config = dict(
    positions='learned',
    tie_word_embeddings=True,
    init_std_up=0.0706,
    optimizer='adamw',
    decay_fraction=0.509,
)
Each number is 200 + 40 x the weight over its row's rms, rounded and kept within 0 to 999. Layers, rows and columns count from 0. The size before them is the row's rms in percent of the matrix's.

# layer 9 attention query, 256x128, rms 0.14, rows 114-119, columns 0-127
112,186,245,219,205,220,244,182,193,269,165,201,123,177,150,188,196,214,253,226,121,274,223,204,220,197,162,222,251,182,216,173,197,222,246,141,190,190,164,136,328,207,212,185,205,141,207,201,129,210,179,180,218,172,188,189,129,232,98,214,247,248,198,213,164,238,194,230,248,162,249,148,222,174,210,168,323,232,173,269,249,209,89,205,197,194,176,169,194,205,226,219,242,249,195,149,166,233,161,222,160,211,195,241,245,197,236,181,241,261,158,141,233,168,195,184,279,155,166,207,234,219,177,141,217,185,216,175,206
101,162,237,201,226,170,182,248,199,210,248,224,259,177,156,186,194,204,148,224,252,217,231,149,214,208,196,211,170,145,169,205,254,180,121,226,128,235,233,198,171,270,144,216,178,209,134,242,233,210,262,173,165,202,138,210,235,172,182,204,144,227,251,151,157,210,165,211,248,204,158,291,193,224,212,174,188,163,37,199,200,183,280,168,204,259,190,258,196,260,192,204,201,221,166,172,221,169,188,160,182,213,322,252,190,205,189,171,182,197,206,198,216,241,262,236,188,177,187,251,80,172,221,186,193,226,240,217,209
098,254,239,123,224,132,176,236,209,211,174,208,186,266,237,175,219,224,175,198,97,205,228,169,213,195,153,180,231,237,233,256,236,225,236,241,232,177,138,227,265,159,169,248,163,145,306,166,149,212,216,261,232,143,190,229,173,190,124,152,187,137,194,188,224,293,177,208,224,190,219,178,159,192,160,202,222,194,192,173,151,165,164,221,212,158,189,263,249,207,213,181,202,205,263,179,213,167,223,218,187,215,199,196,149,92,202,183,207,301,182,211,215,153,203,157,279,91,198,166,262,205,188,186,249,199,187,226,170
096,246,133,130,234,164,224,169,231,216,258,157,218,199,231,245,191,247,207,222,244,75,181,216,236,215,207,251,192,193,257,191,271,210,186,145,242,254,184,197,197,231,217,147,198,164,176,208,214,169,164,231,169,250,194,165,276,218,256,222,168,233,183,286,203,199,121,154,249,153,202,252,240,172,149,279,212,175,212,214,197,215,250,233,183,207,242,146,240,251,223,209,216,173,139,227,146,177,281,222,202,172,133,148,184,188,204,269,186,226,234,237,162,206,238,157,239,163,222,200,162,197,269,249,107,202,227,160,243
121,202,189,241,225,229,278,186,196,134,175,221,238,189,193,292,173,235,187,216,244,135,159,218,160,203,198,190,219,155,235,180,151,201,134,194,267,260,323,171,178,222,204,197,174,215,162,230,190,220,205,124,200,204,267,162,294,188,306,255,198,224,145,221,182,175,197,200,244,130,185,301,173,173,177,264,215,192,190,220,247,254,231,159,192,157,202,222,170,148,161,227,217,193,159,225,169,180,247,169,258,268,178,205,227,238,163,205,248,135,257,216,178,187,173,185,175,199,150,219,171,227,207,242,162,152,240,143,239
104,213,242,158,183,123,128,198,190,234,150,235,190,189,156,180,210,175,169,210,140,237,219,205,198,202,261,156,241,188,159,268,252,215,265,223,180,118,105,180,186,151,175,219,161,171,122,153,253,255,210,284,220,188,242,256,165,232,207,167,257,227,236,153,187,227,264,184,160,236,184,186,145,268,191,238,171,212,139,264,162,213,236,215,190,226,137,112,170,193,281,217,213,245,202,257,213,195,216,212,190,227,165,169,280,186,135,186,171,272,171,178,166,196,234,175,223,186,184,191,211,199,189,219,145,200,277,229,159
# layer 9 attention key, 256x128, rms 0.124, rows 114-118, columns 0-127
109,198,142,151,144,226,203,225,89,190,221,185,205,195,170,195,139,186,147,223,218,197,125,224,223,327,295,182,150,234,202,203,159,159,221,220,216,185,217,208,119,169,255,261,178,177,300,151,180,235,148,187,211,268,183,184,210,204,206,159,196,204,216,221,253,159,187,208,285,164,187,164,238,240,158,224,264,228,227,224,187,239,239,261,222,202,244,167,232,186,137,214,253,175,184,220,137,269,154,207,171,180,174,240,174,248,197,227,150,165,154,183,163,237,170,202,201,204,237,207,195,207,208,190,195,127,121,260,230
106,195,294,236,204,196,216,214,188,144,230,221,201,245,200,242,250,254,240,221,243,194,131,207,225,159,162,249,191,149,148,251,155,227,211,208,243,210,173,187,180,230,194,171,190,228,182,82,218,128,238,208,113,179,176,237,205,229,241,229,82,200,169,156,148,244,258,236,180,176,180,266,229,133,229,208,211,208,175,161,213,218,185,182,181,206,184,235,130,240,256,173,180,143,217,241,287,105,173,212,292,190,244,234,220,188,242,183,252,231,205,195,235,209,140,222,161,191,130,204,181,185,201,180,256,230,230,231,179
096,190,132,220,173,239,283,252,223,141,207,149,231,150,154,211,174,187,199,171,238,172,209,245,177,6,215,185,172,180,219,192,194,172,178,208,176,195,193,248,181,177,145,234,244,250,157,231,243,244,182,256,231,187,180,194,249,204,218,247,165,261,142,200,205,182,214,152,71,257,212,170,189,209,160,235,201,198,261,179,231,220,169,194,273,215,184,167,262,172,188,192,152,223,167,188,273,274,190,202,146,218,212,165,165,212,166,182,160,199,211,225,180,233,211,249,202,233,269,177,178,191,207,220,147,194,210,133,244
098,227,166,186,197,202,242,245,94,189,219,202,226,232,196,194,154,280,232,140,158,247,196,216,195,462,175,163,192,190,184,256,144,215,220,188,186,181,178,205,216,180,160,204,201,204,233,229,217,200,208,229,212,215,241,207,207,195,169,199,232,190,200,199,279,141,167,181,142,281,228,208,183,202,174,181,207,141,235,191,195,190,182,193,221,212,181,162,215,193,201,160,175,190,220,168,315,248,184,189,191,181,205,242,174,160,204,187,181,213,212,235,180,180,202,174,202,193,188,219,210,183,211,263,291,235,167,145,168
102,211,183,235,207,203,211,209,112,237,226,203,221,194,223,164,149,210,218,207,186,260,203,200,269,441,231,140,215,189,181,200,200,246,234,203,206,155,248,177,193,142,162,127,236,145,240,145,171,181,203,191,131,204,236,202,138,149,179,195,258,204,211,167,265,215,208,205,243,213,210,138,223,181,209,156,199,160,256,176,215,171,225,184,219,205,187,172,217,247,259,188,233,181,193,158,160,203,176,199,215,186,211,203,136,223,248,228,135,266,204,173,212,175,197,192,239,185,194,199,215,217,241,200,263,272,151,229,167